config.yaml
norm: "rmsnorm"
learning_rate: 0.00805
beta1: 0.95
lr_head: 0.00709
Each number is 128 + 24 x the weight over the matrix's rms, rounded and kept within 0 to 255. Layers, rows and columns count from 0.

# layer 4 attention output (transposed), 128x128, rms 0.293, rows 7-10,71-74, columns 0-127
[[110 114 124 133  99 122  89 169 144  85 122 119 130 149 128 130 126 129 155 151 121 196 145 144 113 118 133 110 141 118  93 132 203 161  97 136  89 126 116 104 138 121 145 137 126 120 156 130 104 140 172 107 170 107 100 124 145  94 184 114 151 122 172 145 100 120 102  82 121  90 139 127  72 143 141 114 172 111 130 143 123  77 140 147 156 126 122 169 124 149  61 145 184 114 121 134 158 105 140 123 141 131 118 143  79 124 136 142  80 163 124 142 135 138 117 122 160 122 110 117 107 111 146 143 107 112 135 110]
 [172  84 129 121 126 106 125 112  92 135 124 104 152 102 127 130 132 137 123 126 144 115  92 127 109 124 160 116 193  86 129 113 145 133 151 106 135 141 130 147 146 131 154 157 119  90 154 176 144 168 133 128 149 114 161 135  96 123  98 104 135 113 132 134 121 120 128 118 144 119 120 137 130 128 102 111  91 112 116 125 107 117 112 120 157 116 153 139 199 107 134  97 152 138 126 170 132  86  80 126 173 144 149  99  92 137 154 149 136 110 120 136 112 145 111 130 118 156 131 180 117 104 102 172 127 128 120 116]
 [124  88 144 135  72 165 152 120 149 145 112 161 150 105 112 145 115 129 130 117 152 131 123 137 116 121 141 130 127 170 101 157 114 137 142  96  84 105 136  96 150 108 107  92 160  63 126 143 143 145 157 115 119 118 137 155 116 114 125 111  97 108  92  93 104  92 119 107 129  88 126 143  92 159 172  82 122  99 111  83 128 121 130 138 111 114 134 153 126 133 145  82 133  92 128  74 148 112 141 111 133 159 139 130 135 115 110 145 146  75 101 101 152 175 141 113 143  82 131 152 130 119 145 169 121 124  98 141]
 [101  96  94 141  92 171 115 134 108 114 155 111 119 134 161 176 151 133 107 113 115 133 118 112 124 134 154 173 150 167 110 117 102 144 115 114  82 122 132 116 156  82 148 163 121 164 148 120 117 154 116 113  94 161 100 121  89 140 120 140 122 101 144 118 151 150 123 138 118 118 139 110  98  83 101 137  87 141 158 125 149 104 116 123 130 129  80 105 109 150 131 137 144 120 166 146 160 137 128 133 167 124 147 106 156  98  93 114 109  92 105 129 116 142 111 160 115 129 118 136 128 107 143 118 129 158 101 154]
 [128 135 149 166 123 145 113  84  97 131 107 125 131 116 146 139  98 100 133 106 127  74  91 167 147 145  97 159 109 158 157  93  68 118 141 106 120 142 141 120 111 116 128 140 100  96  87 146 130 152  86 139 115 170 153 155 107 170 103 127 110 120  97 148 133 148 177 173  92 125 136 125 149 118 154 150  78 183 140  93 120 161 119 111 136 167 148  94 129 108 146 120 107 152 162 121 109 177 123 127 122 124 111 123 146 143  90 140 154 117 137 138 159 124 147 153 102 128 160 103 133 145 117 118 120 106 112 169]
 [109 165 132 119 134 179 154 158 167 120 135 138 102 138 168 116  92 120 144 150 150 164 143 116 133 165 120 141  77 143 100 124 147 148 135 145 127 119 169  99 106 100 115 112 101  98  96 104 134 117 129 134 131 150 119 122 144 138 163 179 173 115 137 139 130 136 123 143 101 146 158  96 115 127 148 168 161 148 153 115 172 163 167 138 128 130 112  95  71 163 126 165  91 134 158  76 133 154 179 139  88 107  94 165 140 118 144 118 137 144 136 115 139 156 131 158 158 105 115  60 110 130 175 104 132 144 152 136]
 [123 159 108 141 172  57 109 125 123 102 124 112 112 151 126  82 148 146 122 140  68 110 127 139 155 130 119 129 137 105 140  78 148 142 123 170 154 135 154 162 149 146 159 169 150 156 145 133 120 136 107 138 136 138 150 127 130 111 131 152 158 121 124 171 143 152 105 142 129 154 147 126 142 133  89 165 155 162 142 154 134 134 114 146 162 111 108 102 127 116 108 140 133 155 121 127 140 139  92 143 133 138 107 117 115 119 155  90 141 151 126 133 121 116 123 102 129 153 117  82 147 128 106 120 136 111 149 101]
 [181 153 178 129 175  64 119 156 151 131 139  95 133 111 119 101 140 104 123 105 142 128 144 170 191 125 105 132 106 107 156 166 157 100 174 119 184 149 132 153 105 132 109 100 143  99 104 157 143  92 138 136 170  96 148 133 161 148 130 140  85 146 115 133  95 134 186 129 132 133 154 116 136 141 162  84 138 129 108  92 123 133 134 116 140 105 157 114 129  89 145 122 127 119 100  80  59 133 136 117 125  92  99 158 101 175 132 119 120 156 121 151  84 155 143 118 149 157 102  96  94 139 148 129 123 115 140 130]]
# layer 4 attention value, 64x128, rms 0.202, rows 8-10, columns 0-127
[[ 87 152 151 113 153 107 101 120 125 120 127 186 135 128  84 137 159 138  76  87 112 138 115  99 139  78 117 135 136 154 156 109 130 116 101 151 133  94 144 126 146 108 143 151 151 138 118 119 135 194 142 131 149 114 124 137 122 121 119 132 119 146  91 115 135 150 119 128  85 109 152 110 162 139  96  91 114 140 135 154 120 129 114  97 128 122  92 174 100 132 111 125 119 138 141 149 128 149 154 138 120 114  81 114 123 110 105 125 125  99 121 129 155 125 132 118  73 131 122 138 108 142 121 107 145 109 123 152]
 [130 125 149 131 132 135 115 117  79 129 144 114 173 100 149  94 114 134 130 159 173 149 167 136  95 107 109 152  90 130 132 112 143 130 106 152 127 129  98  93 114 150 144 119 117 138 123 152 116 143 162 100 152  99 103 156 112 156 130 155 137 170 111 110 157 137 130 126 125 113 104  94 122  85  94 142 114 133 130 130 109 134 136 129 143 125 163  77 160 161 102 136  71 139 151 119 111 125 128 115 146 121 107 132 120 122 133 108 148 152 127 123  92 117  95 130 115 141 121 179  88 111 113  94 126 129 159 105]
 [134 149 125 129 133 125 142  78 142 117 123 150 137 114 171 150  97 116 161 115 129 128 130 130 115 122 144  90  94 102 145 151 126 155 140 168 103 110 199 146 154 103 127 137 116 107 112  98 109 146 137 156  48 140 102 143 136 136 118 137 139 129 110 155 162 115 132 112 146 138 123 132 114 126 109 141 131  88 122 129 149 121 175 128 117 146 138 159 114 166  97 117 127 130 122 175 117 117 154 181 115 148  87 134 113 139 124 203 137 127 106 115 146 136 119 126 124  91 138 132 124 127 154 156 177 119 169 143]]